From a checkpoint of a small transformer trained on Wikipedia.
Size: 26 layers, width 192, 3 heads of 96, MLP 1152 GELU, 19M parameters.
Architecture: LayerNorm before each block, learned positions, biases on query, key and value, tied embeddings, attention and MLP in parallel.
Training: a variant of Adam for these matrices, 620M tokens, 6734 steps.
Each number is 128 + 32 x the weight over its row's rms, rounded and kept within 0 to 255. Layers, rows and columns count from 0. Numbers have three digits each. The size before them is the row's rms in percent of the matrix's.

# layer 2 attention query, 288x192, rms 0.136, rows 90-95, columns 0-191
035:160059119092094199200133131116118127149100154162107121162123107101121186094083076133085124166139147092154171163176113122148136118098198172106113143167132113169184150128113127107159112118183108121146120138103180136187083084136175093113134171126107105102134131113148104093105105131110114110156143198140075105116127130144089132148136150117134126156075104110109104130121193150080148139142211128126160138113129164122095097145121074123144082103145127143098151102137139132163096139119068088115104187104145088124056147196102171144075191180109119150151229114106141079161099097078077111
043:097233152136170138136138131149139107090105119129137157084127171095154081125119115088224141073166113164119128148121139165139072170159133090098093067085144131063124148153111107117157136110071139086128150135115157137141162147163114100114134092127143164111132131128090121119149141091117112133123122152113152052175114110142108144141078155109103144146159173038166118098181089115107126108178106123164080156147114102172183155134057055192146171134113119134134111201114119162107126115125112108126161015128116106061133100093138116111114099088119163114141111151102087196101126127134163130
033:131112131130114081128100127137137128102122150144126117112110176111093146075153136151112178152177136088144103090088112138181187136109099172134121144078140106094176112089121092142120182133174134109173121076132142223122135083121067147134156168159165135158140116165159103094141174146141140179135055095119062140100146170106153176186170071138157152123123119169148133074072150144137137111129140090092123119089128103116106154127167110084115100129107139106157144050134126131157190121127083152113252130099169137169139095135075200103147107187172110181168132116109153144127112174113158152
035:109141143123147111106095091123096160095138183140076101170194104132151102180103092081073127150136106161104164146142152163118124138085164121102146103086121148067091135130126134197134095151149061140145093081130101118165205203110139134091069085091143136128095131156128110119107164112118165104132135131146199090068141099099172080155125118119155124185111176161143144163150066104111090118144118125145104108109127147098126136136155153146191166124095130191182164168119132149152135105132120120182153124192116122050150091163138122065080140095158127064066129139137130113084154046134102160
040:112123144141146130103105135155179143128135118144128124135187143106168119111147149066136141151136100118118058159112166167166148136155131116119129099080127136176143130130127114152130129127164140117144101137126129093178150134130119101146123150121124138132124125181120061181176133119153112159138154074106117062128131145120072060137077114159189165131148057110137105088163184106136113181196134129136145124100150169101150093196071149167151171100157129111093049167111158153118129175111085166124134126085152047013047123130116102115086089125157119159124172153057185167125072099146155154
044:116127164124163142128127150142145127160133112147053087222206116088137126124105063171074102133131144153128167098103142110112224140123127108126119148138103126163170114121152105162173098147127155195149125146099174138134083172132139158139132160126116127183144109102103165146127090135189150171135107063119094205092079128170106161105148092122123149085139085118072089125099179085146138151129147168122148160068168114088144073113188143116116144121162094117157144113129169080197089172116077152110060213130117105106139145163104130108142149097133121106172178113106127109157125105102095173
# layer 2 attention key, 288x192, rms 0.102, rows 90-95, columns 0-191
049:135092107126148132048149086158151154126113130076098098143147139142131131101038057110128141130194138165163119117100190136141160184142140111139108140151112125154072153188114164169168167108109107080160060117148128075127140150093135159102148134156095110104103105148180142086233145118159112143099142109136114087130194109129123135119111139206063126203073075134143106064116148074153145185152142161111173202124098120143088153144142153115185106106145117129102186110122101132170113124096098111161141121129146168132135142162087153151154114179135131090094164113090126171115118080151126145
049:189157143153078142214083149125109156101119114118111139146127112121105176184166185150075153107091158118134124167141100064133137120126101183106151099140076103091196156043136104097128118120132196069103124089112172173133152145227159163127087128117144130170096177147114126193104139151103126077127129157109121120140109157141135053146169170114105102135197116100134166109076129113081125103133121140104127093147128106133176108136110110122083104162121057129164094150100170141049075163105141111119103164120134101148152118099147164147084094060125184100115102139141125084142133146128128099
045:176119161122168108080109116112129132147098110132107116082161110106164142125140110058169120147158126138167066091145171159130155168098157107174140140093109175062141139151149142190129175118197102165109069174151189132185155126078094133094112122121150076109140111110129135111152142108120128117183128142126148102099122163142103146162168144108074157083118155096179086098120185152107083190124106115207123138134123131114139136094114146124079111046187185106115209083160154105148128117120132185112168108126109232121133083116108134119126162182101112141102116092071145117131140097066136127
045:163163094156105149160130195140120113106148106140095156188137156173154144132175181137116114168151068113136123113145125141154120137147076157123097097146104127172129082124153131103125130095114140139116196154143091139097120159109127102150175135139122131204145096136111140156144121140117136110131143148128081110147065106121191088134093120129093195178163061173154150181108089074121123129097115087132186183141081047101156121116090133087129135176141121137158074134095091083098000101127081128177117098077110149104124157163145137130116059059154173118169125107161099124106137157179157117
054:173127150122139119186059161131133111114170104131055111140122105161209120129092094135157129037133155107124136125123035113134125123131176157140096089099146149161151124141120193112127133160115127093100120144135161125132122162149106152167123175076156124112090090126087142204138132114172128153147152114116145110109148084163229110149125132128104154051149072162096099099081089173099084146113151144074106106116157132153139129097118138156148124117095043135177035156155158129150137166131076109175165214100119157064143126143135144136114121094171123096122145129096105123142073115109137135
051:123117119131162163095061107131158133095094067152143092134131154119178142146127081126127083107219097191140081145125177121174059156134203118139111128104133101128084119200092150103176147138111118140152222122160125132149121126033061156129108162118123095143120086147114108116187117169153098167109103133156089123133147069169110063130091079105163158159115090170120081115165123145105072158180127161138121140171088164135142128100118123139175165083106170124129134096148167163143103089119067131172153132131116118058124193121145105145114126105105112167134148129087076105109097113109129125
# layer 2 attention value, 288x192, rms 0.048, rows 0-30, columns 0-191
092:114126092182145154088060126110099049154096090127100149143112152110146146124105214109113150113150107065131079172120116132119118133171192147177113141118140147153085170141081107121117098161136124138118063114192116137154131199126088110163089142100148118092119167168120186172093078115121140089148144101088109127133145111156148130118112152163071120100133057124109124153116098132138125181102133168115124055194110136088112143077162113152223072106119159099120071130152077152194141120127085174162084137134141119123178157104125081155148120167111158161124151120145064143121189163159148141
103:111165168117149175162113174135129110087104155118175173119124163119062125164092142149114159125122178124119197117114100162180163098128107097127158158132129102132188124189141159170126106099124124138118150234112113175093117076133124169129086120139124148105155119118095183014106152102106114139134090128191227138100132106104136153098141122114066109084071108067147155113071165105126150110138164099109144166073149109157123140116099126111104134130125117155138142117128106104161120143106164136102148152096137086166008124122168199152112099122138107123105137142127181140145098149167083110
088:090135108169147078114137171119132097217122163095142170138146048123182118175141112111153116112169092129147124134140164125149121032149052187125109163159149133136110144151133127102103132137087139147109106123085142143151146133111091075130144090135141101111093123106161153103094090145147122134112136082084132116159130108119178160162168162106212119091120145118132064117218105102158194061152089204124125024134169095120140146136109126134108080111079163135132146089173167118171135142131088170127129124134110135138106146091141213139098099131087144134146122136151182085102140079145129148
108:158081066153104145132087110143095133113129106131120111089089114143142133177104169127038133080150161134105181148119087146123143169125133162157195109182131134094129111095089131218144063175098100122104120206146150130127135136112139155128129122127139126142144146146121166106125160104113114131125122218131098156049150186094096146121070152152081099152080112050152092124183149121087189097142118158155118075157076065117158150089198134146161139135115111130105167123117164140060140119118161150120219162118140078110154105108149151174112084134167118121160175136119155128133132086150120137
099:140118110098127129107143110134146129103093103145119138039135141092125113053108119111144117168139046140136080134125161088105117120182190137112064128110156114168079094129108144096134168118133131116139177069083188134137118172087126128134156064148112096129137158098139073210137108128164130114157130068156146129189144097116121111198089117168154132106148120200061157135137075147129107161108155136145127147167067089117137168159090067145113126094162157086107076173144093144129096155115114091132069069136109157152230110144144110100127131147121123090166132149133102197140109170160142098
179:141076169143189147129120155168187155116115100093141089123079123085125183093113080205162102116169134148189130061113156148173135123142139182106169075144128188067110109133163163170131131086122098104182120142081148100173149147113148131106142084147103123137162124149163149158158171180158128126124097133088072109134134158146101076156092109157133110097110143134135142092118116094086116115189096112157187132146115130150081136081188136177077125084143169150110102086152128188145155163096107152144121115083058110101123110169097165147136141080149156177180090066160123066122155146108078128
100:121122201165112139166069096156117167151102155114089125159113132160071112122137132071039158103132168148183150119152095151107104182121142122124185152133119111064177166119127139138108119050149127094109131141146098166136118142126118194142086166162148159090115117134107128110111119094126098117134119199182138084034094158075095129150110116079062114124110093116166129110107144160112142131146131112150142157069135173147118092101136134098102161138131120082141216113132105118126097134106151138155127204167151104118050226094129143170125126136120108137105162112092125197131055132129108130
104:130098169111102184142113103142118094141152186126131119108110153119100125157121134086126149162136113162078090141133137134149161141125149173150068119101177101148135159143127150136090107123139113094130128123128165159160153088163011144140096119104152081134169149145106129137151140100098120136107177060170097070107113161167073126123073099160111158124146108209137132135040152106132161194122100127180165210124146125130128109173079074118049102075158090072107064151122097139113110111144124124127102101156129153157165224138079093083108160130120110096120120120119124174162084170163097125
098:126132154049134120163170130115128125077196194124122119157142162127159143179156095177154121113091190127120185126105133137164129118109114121155102088176109137178155117154174145189089097204190097173108090122127150159107116117156102149126147123155115123176106128139124139092132129117127144177149145090166199151109103084144138141103147118117154117132075147141126162124097129087066133094166133080118115127069187099118128098140157150153078151095089108167182147066137073132144156159124128101096142047111130119101047059153093140068137131068112093136136114146134192086146157054123103129
091:070149148166135075172073120095117151139153146109108122189152088134139180153147101093122119145093154172122125099122130149137165124100071123111155120167137069105131150124098144080101131111143130084141179154143100131164136108123165189099157122108171096093127100148138173151100098101142098023103098103121115149131167132146111129101151149104135141129108087158058159157035186129087098197135152162128138149098108198131148151123044137096074093154101080120114142205134164130137102121161179115123061175161102163131158229125139170167139137144105119154106116098114145152138085140149162106
093:136126054226148111091161162137131156165129049109132144144169057116129128102140146111146138162165083117167105115132153140146132129155107128115091162133171173121123158094116148063086175128128159147116188093086132138128153147087041091133109126134136104086148130124129093151082147122144085118121133126091052142147144140138127132199139057116139124091089094132099116142183104143142123151125104155105126159126077116119087167138084118106147108095128078148097091182114214166138128095142120106152070194118103132143188214168106144146176104134134142128105078139137080145112077188184148123
096:145159092140109122106121143109114117117154169142130113172138147152170121143208108184180160145146117118143080161169115110136103094123113137120177140150084140106166132143149126158140131110133075133105111088097143177087152063182122107149124136088108128221084123057114149080122185144094179147161143113195126086137082113143134131111148145138153148154132198070175093096169139122118223114074117182084121114114175175112135100114149174128108176105122107167108187098125108112154140118122059153122119068108127127166080096153127101049150148095086162117108143114094189065103140097134123164
115:116130118191145167112140102132100137170099109085051145145137104166114150158133088082086154097121072107080136142111134114156143129121159140141122167174111148083102133177110104170190144082160127112102125087157062099183126162136085155160179150160154092121101098098087171137137122104086119177155129152153077131110109117143081116096081053113108082153154094072118128177093212156139126108033131073147119165127100140124123113122153120139065119170085104141169175127122088143142142120126118100129093113131140123144100163153111020120173120134152115113107151106092038111109097143070127126
086:102130152070111151127062102127120157139088201109109108134122154138120135089104139076109130082128189149159076147202073140133105188097151098093149154097109093069142146131086122115226130114125176140144120153129090104112093117113139148116131146194106217094178102133132115124076158107186112140143138212118137115053132177145178087142103075098118123087194129096139091113109086120150166142097084150148114164114128170130122128172158066099155174153085076175077173107106142126120119128096154136127134151161137104126128196104084130153170126119143108147124154130123144182125075143123121107
119:148113149121087143150058108127110136132149153105120090183132161140114159180119127103073167094098151122098140146121130131149122179071146160143115133142137127147185148125136144157095074181162112106120092159124137147133141110133071190117096141127103135113126088125113133122171158138122135142118156175199100107021082181118086121132134113111065172140083101081187129129053178120073165125149094119158121144066156102109113093103159091108099197114123125119128181064126118137174155117147044134125133165123143074109101190126102122122077165109117121153133149108120153111121000157128137126
091:164075080206124177109075095130080110168100119121117178143105095121157137087091185114130131126128113112088057186138122145108127192140101175141076111090114126143069157127136141100131155105150148151139118112088105133166119214127127111153136108130146100141124116121118140158122098102119098139130153104080008125177146112122132131192140130152132133158157126196074083151092141123133125164069112146141117126113135150134098129115082045107129116138130160111115072099127112107155178130149017157144133149114118113153203195125170101143132109182147096174137095109131127159145158114148200127
104:127144219053153126158097106134101163158156217109136086111098181076153112204091107126108113137128164156139144084126109138144093116121131154170146148125171140068157128138158118149125109086140089177074112147117106204111124101172137190124147129165100104067149092118088163113159103144127097073137108169212176112144105147139171168133148122119089150090073101125144155138135178134029117123119110105119150185067155145129129107188124173128068171106145119156130176084175129114133086148135142165116134090154121123093075110134125175116107078079088120106111156135133168120137122110154135111
118:164147101094097111150154147134116128094135149132113078142127169125165138134155105192114136139115122140159152120165077134165114067094067106154156164172109163154171133168152131166166179156120090135103110134130114142061113102162154137135108169120089175158085155122117144102124164168130137211147117181138213129136094118139175117114160120111091152098119172043131143099146085146196144074125100109144118112177160078152118108148193142121085173122109134192129223072092109137148157166131089174128133063127111096139078112117115166059148142077119131109114150131164175061103102123126097156
123:132092178175157164141060100118081145125110058116114160129139142152091134122086113047096146182130129146141201096137149151133185190129153147125138133176126127142154152112100155158100119081128156119114157168122150130141172138107082208133097136144145116038143105154137117133112135084126089076117127147121127125026139168109121135155045147100092136111108058172128127160067114135113139172174125113155106134109099139142110121095103090133134131093111123116165117156146176161097150161134092162177138188128124130156119192125153177226111136179162125140128124141126071168146053154123109119
118:127131189104143119176087096147083184137131159145156096140116154123078097230119181026089131152127130126122162103116095137093103187115157094144120092171201107129137128143112126169111090081142117134119121125146089208123134134139152210136138116121121142108183083144120130111147087135147087085110110152175153112133153174125122165138073119107096120101081069155139144160056146150083086164127132128133140186046095154133088110148120099125078147122138136076122148181128127105098145122134220140130132211121125114130115182130112162178128109166141102131132133117157116149135087154138162072
087:120145147139147155137152148121146134179104067139145125101136088126136147080202087100117110155129067142111068151111117121145104109133139155124135101128155098150144147111120120124167159152147094142109101085148096124133139067188146104132193150121086097131084102140134091165102098152133175158128154048199100143140057123146117178130164114126255115177130149089176113110159080147140120162124122153113167144117149122117134156163120163131191107138167052085141033080130181134147122115141097130111064063198113132149154136086111113048129146098114164132119134114145144168130126134139130151
088:141149174062105165200151082118089149136135194103142117161114126105071085135084134153085126143091110153139119095089140122119101110118171138134091132129172122075129153161159113096156157026197106096066134164162036176092106109157135127135110119114109075111140135134110133135154070104142118139166126154149153073197130160157096184121125136127168227115145092066120152122155211142102052163186133114179143136082189127156096133144088156166095092105157152114142117125093129125106067130122161120140107096157100128115114162112113123116105121141140119099114097118134069141129111129142163129
083:190128196050153117106151152116093103127104198134132091136130140088149096095109157131094128128148116131114091167087086092140073076159148158164118197135147114165112115156127119136170111192142124216134126137119098230118107117134129146137119161135077106120130157131105136131134143149126194145133148108133157114166117106150193141126081153165154135101183124113225052132172162134137130137085130149083141160180176111105142138158131080146170161086117136193102124126120120160127089111126101177125109079068139118087096103133140078071139060084127162121091176133117116159129154094098101156
083:137129174171162133142089089135103145108104114116122119075159203156098140129041185088100120111120158103155129125115154170131135208133179162174096119106122158092129128128149132109079131097117156142138136175167138147162170125098111183098118125117115123038161106184128140142175067120148058044120099112165172122100156153097106110165074135175111156091094099147047161144113191164078094123179122095166158159067084126129070124141089129092133082132099126136115077184159110118128108140142215111141121171153114142142095128103116148160118136150109135149127136146112081153153092164137143121
123:098199040067111061149136186083053135126134208137112111104167133187159088144157163065137133198128131148127145157112118128085171107125137126125074133101137070214138184114152107131145129180146109164102155138120108144054121079141078082154149144106116157132089125126097084099109134091117100132154169130191140160142132149159133159113138170106140189137135119129159121139126125144150142164066156169130128125121155151067143104144082148096181077131120090103174123179126162105103105126114182087149134149140173121107146124065167102102120128147139127111097190176144149162109112111165165131
096:164170047122134138119145140114155125048163166125140124115125094144135124112111099183093141091166182135091144082110110121140155059106111129105163131140067132129137089126122125109149091207121153114139107135123193115127108064196189087109129156086127147155087138112106140116126187141159144158106160167159171114121156148115151133147134138122110062152105134053136108110180136147139157091087174147095106092140117184099141141087197207139110158152150161126149182109122132112104123087158148106104182133115162102118156037139133116100137078095136125104165142093097201074128155057148180111
091:155140080113081164116077101141105162115147152145105137145174169129133142117137127119115152100134116133124133175174178141150144137086109104184146125107127174119165137134162115193150178116103103078130100163142166150077128214135181147139149205181155123081125117106120160112075124099106094127201071207170097099105094114072162060116157122085091104100139121045075098105061108121169163144137118104159124080092147095151090091116114092102142158138107090178133243061163106115137140142102104145164161124123121119183094141148114126134134135149102091129143136137133150120107143089152112156
144:114165063078121097139153130112077087172136212130101111160156130203122133191144154082145161100119138125097158143104111115073159151126157116113053122152124115193193156077110121142135125187161113167102153108141093135084092092143081088137138176144116145132098128097117093129135152070122088157115155156155117134128124142146143135121163194113169142143152109135172103143162117155140099148074133125123109101104193177096196131218117088080191098128112131115155178158133118085121082111147157133132137173148148135154143168045146070155192132134126126153073157142146146122093079145152157080
091:083153095025155130142146190161114150104135166118147110146090111198139120161136141146093140116166169153134140102179143166098139123110081094128116133143111150221135084043177134149131146182120128165095138156189170128122101072115123103129111187094088195129117150172132120137107149112213065089099127153127126139125133149099186131136140168104202108130158102096136111153160132164152068164168126120168116114097177175105138131131146095054205128176122148115103141128119142098117147125131181178158141164104128115118099112106130112123115090073138134142122133113139149131156055061164139120
103:100149097098110115153159176129157108121158157118127088115168116138166126149211067201173120110127157168117076113122086126133116033113068102113154156131121150089139148161141147120151126160147110178129116115112134164096104095172110105108103165094138174168085118103123124131092157136151196135116137113168137120165107109093158154102206136138144145156127202081171110103135100140157185058132126206097100112109160189134153145161125156157100100141141109136127181111093107097119133099123128123118146091146115135130066165104098159025150139081115115089129124112134213038104130089101132149
106:124143096151124148136216132125134081129150094085149105103130104102142115132196142159120111215084115137099082130101137102134103087154168136106093124143115157130157166126117113087119179194128125134120172071103106115135105045141194080141135102091108083225101113122112125175119124162100135166104149079180113106215083128121097119153133096139238121153103167073148116163191103133146073134098119127138152147176181099134123125137126132113108116119185111103125122095138122097143114181155066114130123092142113126121140093142081072059173108124106143093126130111067109097150152100134162130
# layer 2 attention output (transposed), 288x192, rms 0.0387, rows 0-29, columns 0-191
057:105133127072147124151147156147134151140144099117103133140089059140093071164184140173151123079052135081087126115145057112096102148117110047130112125116142166118215134130128137104121150144076118133155133118089144060086180132127130157100100153116137136172078083108168149134120172137130117152167133119170068135107112094121090124085123086166166134146126203128106149130149161204166073087169145109106098109109161140146125123166142157157063107070139101090067160164110098134140094120233156157095150185187080121142138125125151129121144106169073156147101113112124117113173091108114133125
088:104129107144076107127083165125088133116123144108159141100115117157154178117132137090163132154138162094170042137182142114123164124130196180126142108147122168141117174108124088097127120107131118111112147077168099090080150139147098172111198094103087069135150153172090091216101095089070160154182127148147131100167106104083181156171102121119133153186141102160086139113155088175092131091132077144083095061119104165125113092175150080091177124125159143124128159121193124183121152110102129129128067118126153148112136095203149108128188180132130083133106159111152105161053126145142099127
054:130089135153083098108083150103113171132099155109118115171119065133042200175221104132132135147043051110128122143135050131129147161098173127101163135142104137117144171111156137132195127093101159105175137131087090065097119121094148160145169115129148068120072099127120169107113134123118164190131159136157105139161137128169088155108115122126121130135079135139087132074139107130065110133154091083148118094098120119120080108148149061059116153126174160154149160130049142201129107148156147121133129189094181134126159118179135133144151148117164150110151181129129129100123139158112072109
077:113152131102112153116155182122114168140121105152124113140114128122144143129131142128188124121139137085105071149120128074121156172195103139134121138108140145174080096156119113056014145074106083161114090110186099086072121136134159157089044088131163077155137117098138071172181138139100142143153116094143107075163061111124144135136097109178171126140137175135117174140116140197158039124110161086109098090130167172148110082131136155110087138098143059134145105136211169101086129142144113138092093132173130159145127100099139137156182121145119105157131083113157110170125107178173156148
071:179131140154168114085153113156132094181164095116121147180145137114110105145173114133152119104091124147052189108118093124131075102091067114129116130126139135068150131093128170179169090142148153146119080146067172153163151097137130113161146200143138170126100066110151150087095145157210112129102124168149094163062144118124149118091167163064110112121122076089177077125114186057114121129163159142089130114123119105142140173133111158145138116179076143182128119119054140108151136151147121120136170158131131136149160218079093094124100157105132169113126137126141193096137149090067177167
168:127136139135128137132122122134142124144141116126114144121133141136129135118141143122124144130140136129123136136117154124129131128129130126129134129144130114123123127139125124124134128139118138138132129128133118138137122126121132146139125138129136132126127132123140149115135135157125124127137140122132135138131140140136131141139132135119116120155138126139127139141130137148134128134132144119127119129126123124142129137140134129123127137133148120135139127127151131132126131116000132120133133119140146144155137141125131129138136131136165119132128137000140125131115136131138121135
079:090131072119105111156113146134092168120093135114164139146104128138189145146132107109153116142192141078153033156125162083151187126176117118154119112092088127204097114146128150082082109141169124111104167128157089148104080170121120124130101102114109106166148174141108086153154122125106118121180120111115093128137089092124191112154088039155158127113149152126111171149145135110164114111103088115146109088159155111087131107126148121158178079114150153132160102139197111121131159116135179127106037134169098097132171000118153182165149067147165103141111075128121110122098084107168132154
075:099116080097192106144110084174153126128162074105188159126142124155135116125133121112127135108130207121134076121173136104093136093104145127133083123165133152135161112139086091147175190174116093180114116152122120104129136158153079083140168124105100179132114179109131140185140146122160083145211100185172155091119160124090230102131122119132121139158146048092189117186163124118099124078120109115098046147112099143155145114111128129205156097156122171170087145146119106103129155147122179126141125141111123072118115038115130133127108118122098108120138151112114150125083158035065135127
077:112170114158103064141127082115128087130135192137145132134153102137061169089129111076093141154155138169238097132129171159135123139094209166102151138143153082117114120125105100128125179109129159122101145131121076101150121153113109160122163089120098141084165112149065157117132088129097100116130137157085192132160162160128106147145144193071096152100146101120069118063122077108104189178081134151089164201105111175117114090157111039077147093138108154153136086136087130167105133129113139106136166131088107136159115195174139139138181152081108113147136174130110170123117142183126094137
065:153118108101142171119095110155106181139114108147163139074125126123153128126147111219137141127159155104120112131113059105141130124167099131136080158140106113175124135099100108093117131204118133131137089102098089197094082167116099054177062171126107183152120183166142124136202198106173140086142121155131162103134103112106153077166124067106100119124140127130159132137163119090201181111148110121188130147184142110167123149126134148155191131125170125120117117152153126077140161115088105151162092118130157029156100058075130209106121121160155147128109068129129151154130085139106164143
064:149057129113150163158114154155159134202136094112090120150107052134134083157121115207159113105092112089038138127071064107123129107120072080136126112099112088142151139124147165120159039134132134150145108113106186163090093104072131100140137186158153145148054178129202147123120157102191141172137128123158101133079134130172146137078155060130134146100138140119181111122173212112119134109128103096122109079163114103105124146096162156152113146158135180129132179124143093114167106134141114166148090119142145151099155039113091124116126120140140196113140162103101117135154119181128142147
076:107152131134123074146137095110175117062137182117118119149140173132103164139111099036098146147059092145176153107148206174112140161106212134077144113134135122116129129168119111158185149127110125126134168168132055075158164113162119160102179090131127076054152118148131168091129087132104133156099118143087168131158145163146094146131130199166116134146127121162123122080066082153064102125094140056132098186052095114111127124160084084110100124126093149123144118086091150174129137149120146095115160160104125144071109101197145119175121133098145080116159153164126109132093144118121091087
133:102131124104163106135130106130140131117184158164115133147118156132141105116125154108119171147147112107117125124139139136108143128112145067147114130089130111145099092139108115124110109146108149139127127113160105156151098147144123176118106118145152133133166168127152114151124130150147132130123158135134183132141135113152139165135139132159112142109140149144139137128144108138155130111123176143118058131132103138123155130123083145100129143118117130109130114119117119124124117105000112105133137137156173137132125122107163121150111111181188124092118131000126124142118175084152181133
052:110122098138110136117110132077088124119115091111138117110160154149181123134132119143155158143185113127112127124078139096157143079204168127144124111085074115145123134148151155116091090135170119096114142122150169125125083132120146109110156095094120112163149115112196092132155081125101113110150135084145101140147108106177116127116170029169182067079125141121099167118096135132176147122142126097160134111156138113102183097123179140193163106069167151078141090159167078066158174118158179133143042129158098077134197047086143193182153095124123067150120099095073129133108094103167100165
099:057151087089138085148175159133135148093139132128153153126144158160168144111124123064135125150183151106179043126154163127105182131170141120128097086124123103185107117163116107083112192138160103123102179152178090091145122174149065132122116062100094122128165190136158108168157083109071084160196101129115138106164117119108176149135072108201161110098171098152118132149152113156125095105063112106118080122123123165114142078111109124141107102107142139121108138116183103121104139116125198121129076118137101128123125008161169178172171087116105116135122116119119083157084137097164106140
053:096122131060193142185160104130153178164117085112128104134088081146111102129175121172126131080054114098052156112147131155086110140149133012112107169132157067109182138160107165142140164204149135133180130163092159119167135101149101105126117183130099164161053124107180165104146119108168124093157161162170120095156114115131131123084128075137152127032127145160146110150150151144140104132162132079114096086090119104126132173119132168208104135079103136078091154140122108128159082093172145136108148095166118081142110088139145113124139067123121153160107148129097121129181106126104123138
091:073143112155075098126110161125103136086112144128173180087153103143090195115172124111140173147107182135236081148162102101157112132140135168126129117139134201129154166110129092104104151118087159128196153121127114086093108173145101127129144077080102103103140148154035144168145109116064116098141126159116167135172123079076173112154122109052152171165133126101123175050135098140110197122112128103125114135147142154109133107166147068121200065102153167151125105151107154141125183134110131093148121106116142076159173124114176166142135145133129091143132145095129168120049103145078136114
116:091116127159124102136120123111154090123160193127114157102145120148123175140119146048109135157108097126208162105121201173093167140148255148110153064116134149110111159147128106138147107108108147088197192110171096080153172118162120192124183069122134039088167169156149146158081056125029137155099127103121150106151119154112098160145147142156128149138114114195093150107097101142093113093111145090131118152087086133101140111148121103098116124095131148089132088094128138170130101119127110109136129135114113155097111119199146120135146148118120083104136140159124079153081132124149076106
097:101106088079124122154125144159113190163119070116142126123114095150168116136145132179158088131154155079110049147128084070150143108171069098146113104096102119169117121131140157060094115146151106130090086101158154149088080161119125116142069148139122131200108176116135098197161111103164117142180108118130073123134096078129175104147110045176161111112142125109130131182196144134179079077113109136132116081150173103133135113103158155177150098170182133152116151150209108102143140102152173158149050136166127115155156041074131160135150091171113144152117101091129122131119120110166135158
107:095112126107118172121116184133081147107088094108163157082112105145149147123142135179161148123144194144151068158180076093164111094162051132150102162118110182135134151110135123087079156134127109146134090091170145132072099168172107079134128118094095142139121094116049113193158155105099096105177122148143077118114116058107212082141106076116172161144151106092140153132156130140135200117106101159118113085183186130131133126162171134136198085146164153117116150157184129068178147143119153151150084066151151087142181113098141154119118122144118116153111109066134153123095113175091173126
070:110103155130150126153093120164151065052163175152136128134141190094140086114063106087071163124149132154140141138114135197132106116063104090147121088097128124121151097156131094157136148207089173151137129169097141179200114149124081108138097099130156188064125152179157173100107185160133107105063111140095149119115195129129129133145165147146102144148126142143173115169146127122118139129135130095149116221150115105138150177093070100135096139186087122186144169127042123149142122147077097103120152198117157148090110087110093125123075092098139099119128126129114148108094176102105161083
053:090094108154145116147080156184106123100124134160156191097119136123176162116162165094150153121149169109172098140189119119108096122133134174162108140114156214156143183066147107158142145176097144101202108084123141168156116134156067141168132084099122144120164148154052150141105145115105125080177142172173151119135135122099206100160133121060127153157105114124182142154165115074080172092160136099099100097126122173138106125121143079133208131120121150141105182135069168125098146144097084080104133082111143119093117147113147117091116112123181081111122103136155140137062134066057171114
062:070108120177121145105104132131151083126166124150143158163164102138100138146161149069123161132050129157118109130150129110108089116092186135137151092146151210087228122115151082153134140080075136145162126134118199099145190105154108163088190074102123121089123085135130138177068131149090105138143129171167142175138124111087104150106179146088157173184122158127158152063101144168080106123134159110080089150118089185133147146194122064124103127098122113120096156139062119154096131140124102077127162175113129119111170174110150132121116165095082066112143157114118162143088173106092130099
063:105151124107159140122126128151078149168099070107140132125103081104122110132135105198155120121171188092125091155140073079160147099141043098133107154102134108159139126099140202113119102122130113128118116119134135120076090186091102082149075166140122176176123150103099107137147184123170113133173136122095094129116144085066212099111100084107127145100138090079120171122179149078157178118132087177138118098195188119104141121106135169159168069103144131107141118167170104090114177133164166160134110093150106101175167137053125162132121098181140180123093106094142167104151080125120194169
153:138130115132121123120130149120113119120110139129134116129125111122126131137115107134131106114126120141143114127134104133129133133132120131119116135123129132130132126113128140129113133124135130126129131137116140106123137131123123105111135127122124118128123118136118119137121123103132128125130114133125118120119120115121119116118124121136131137105128125119131107117121130111116114132115121128134142122119131132119124117126125119125128112131112141130126143129105125110119137151255124123126134132119116111109126125113119127119125134104097137132125121255121125121133113135117140122
065:144163136121072133089120132076128144172140131167120076129121165120100134145113141117173136121091084124106109124107188125109122174139210126108158144174131144118092093150114081151116150094115117133085172135154089093090149108102140155089126071165142066111152109126134120132153088130104155124096140104174190143211073180150073168132116185196120147152078179187111099088062093162105102138106134133083152109051142161140101101114068108098108146090074098118121125069148126164099147125109108131113183133138145180085091153172172072146142188092128075162142113157140126175151147168160095106
061:065150113102150064192132083098154124090103126099116134141089116147127169122129140121084107161109072131208141123136210153134121108190225108118146121119115104136102173176133127113141152131138119084127178099143090089151138117194156177119125100116119068111151148122121148183177055128093120135124137090085146087184092125160077153138082113183138129105109147170109147125141119147145097048106124080154127150071110120103165141094121152183126090104155176069135093140177111147158098090162133140137108139135074123122142054158162149140150071173139110141136147143101060124120128092119068101
159:138126112130121124123130140121111126123111144124126123124127111135132111140113117139129118112133126140128110116127101136123134127149131128136116127120117140132136124116123135132116136130134128120125146124116154117121124130126123121108119114127121121130120131131118105138130126105121132128133121131121118107122116102133120120121129116151133148111121134130127116112121134114135121119118124134121145130134143138132133126128125124126125120120107130123129136132127119104122137144255122111132120127116124112111119113089109136128126121115095131143115127255127122117133113132111134109
117:141120119143119161140129135125118138144102114113148110113124104115130133139119109147144098109174145145134101125118133126124138134140117153118153130149103140133130149128135132119124159115149124117134157146119153090111139125089129083124145116112099131138110108142129127145140129103092124114139119118136100138126091126111110087139096114158132121123104128140119120107117150092125101127115079119129179135156147118135092126126140113139114101142154129143115133112148114137116134163255117125130117103122073119115142114111108132097143145080088144158132098255123124122134107181134082128
076:161175107172117116106133110104128094080110206148140132153122186105099160157112113043094191153091087132161161109146208162110145173103187197120154108158109133140122118130090091182178138122116154096150181138123039131169126112091112116131147092117135090049148126155126138074152095142065135137089147098125191137141147198156094110128126167125105161148114129146117149073056071109092137205117137118144162164115121108123114105135113066076134152066116181133168082103117135147103127177119140101102132128097100110089097122196150128174110130108159101119154124166116103133127114101125096120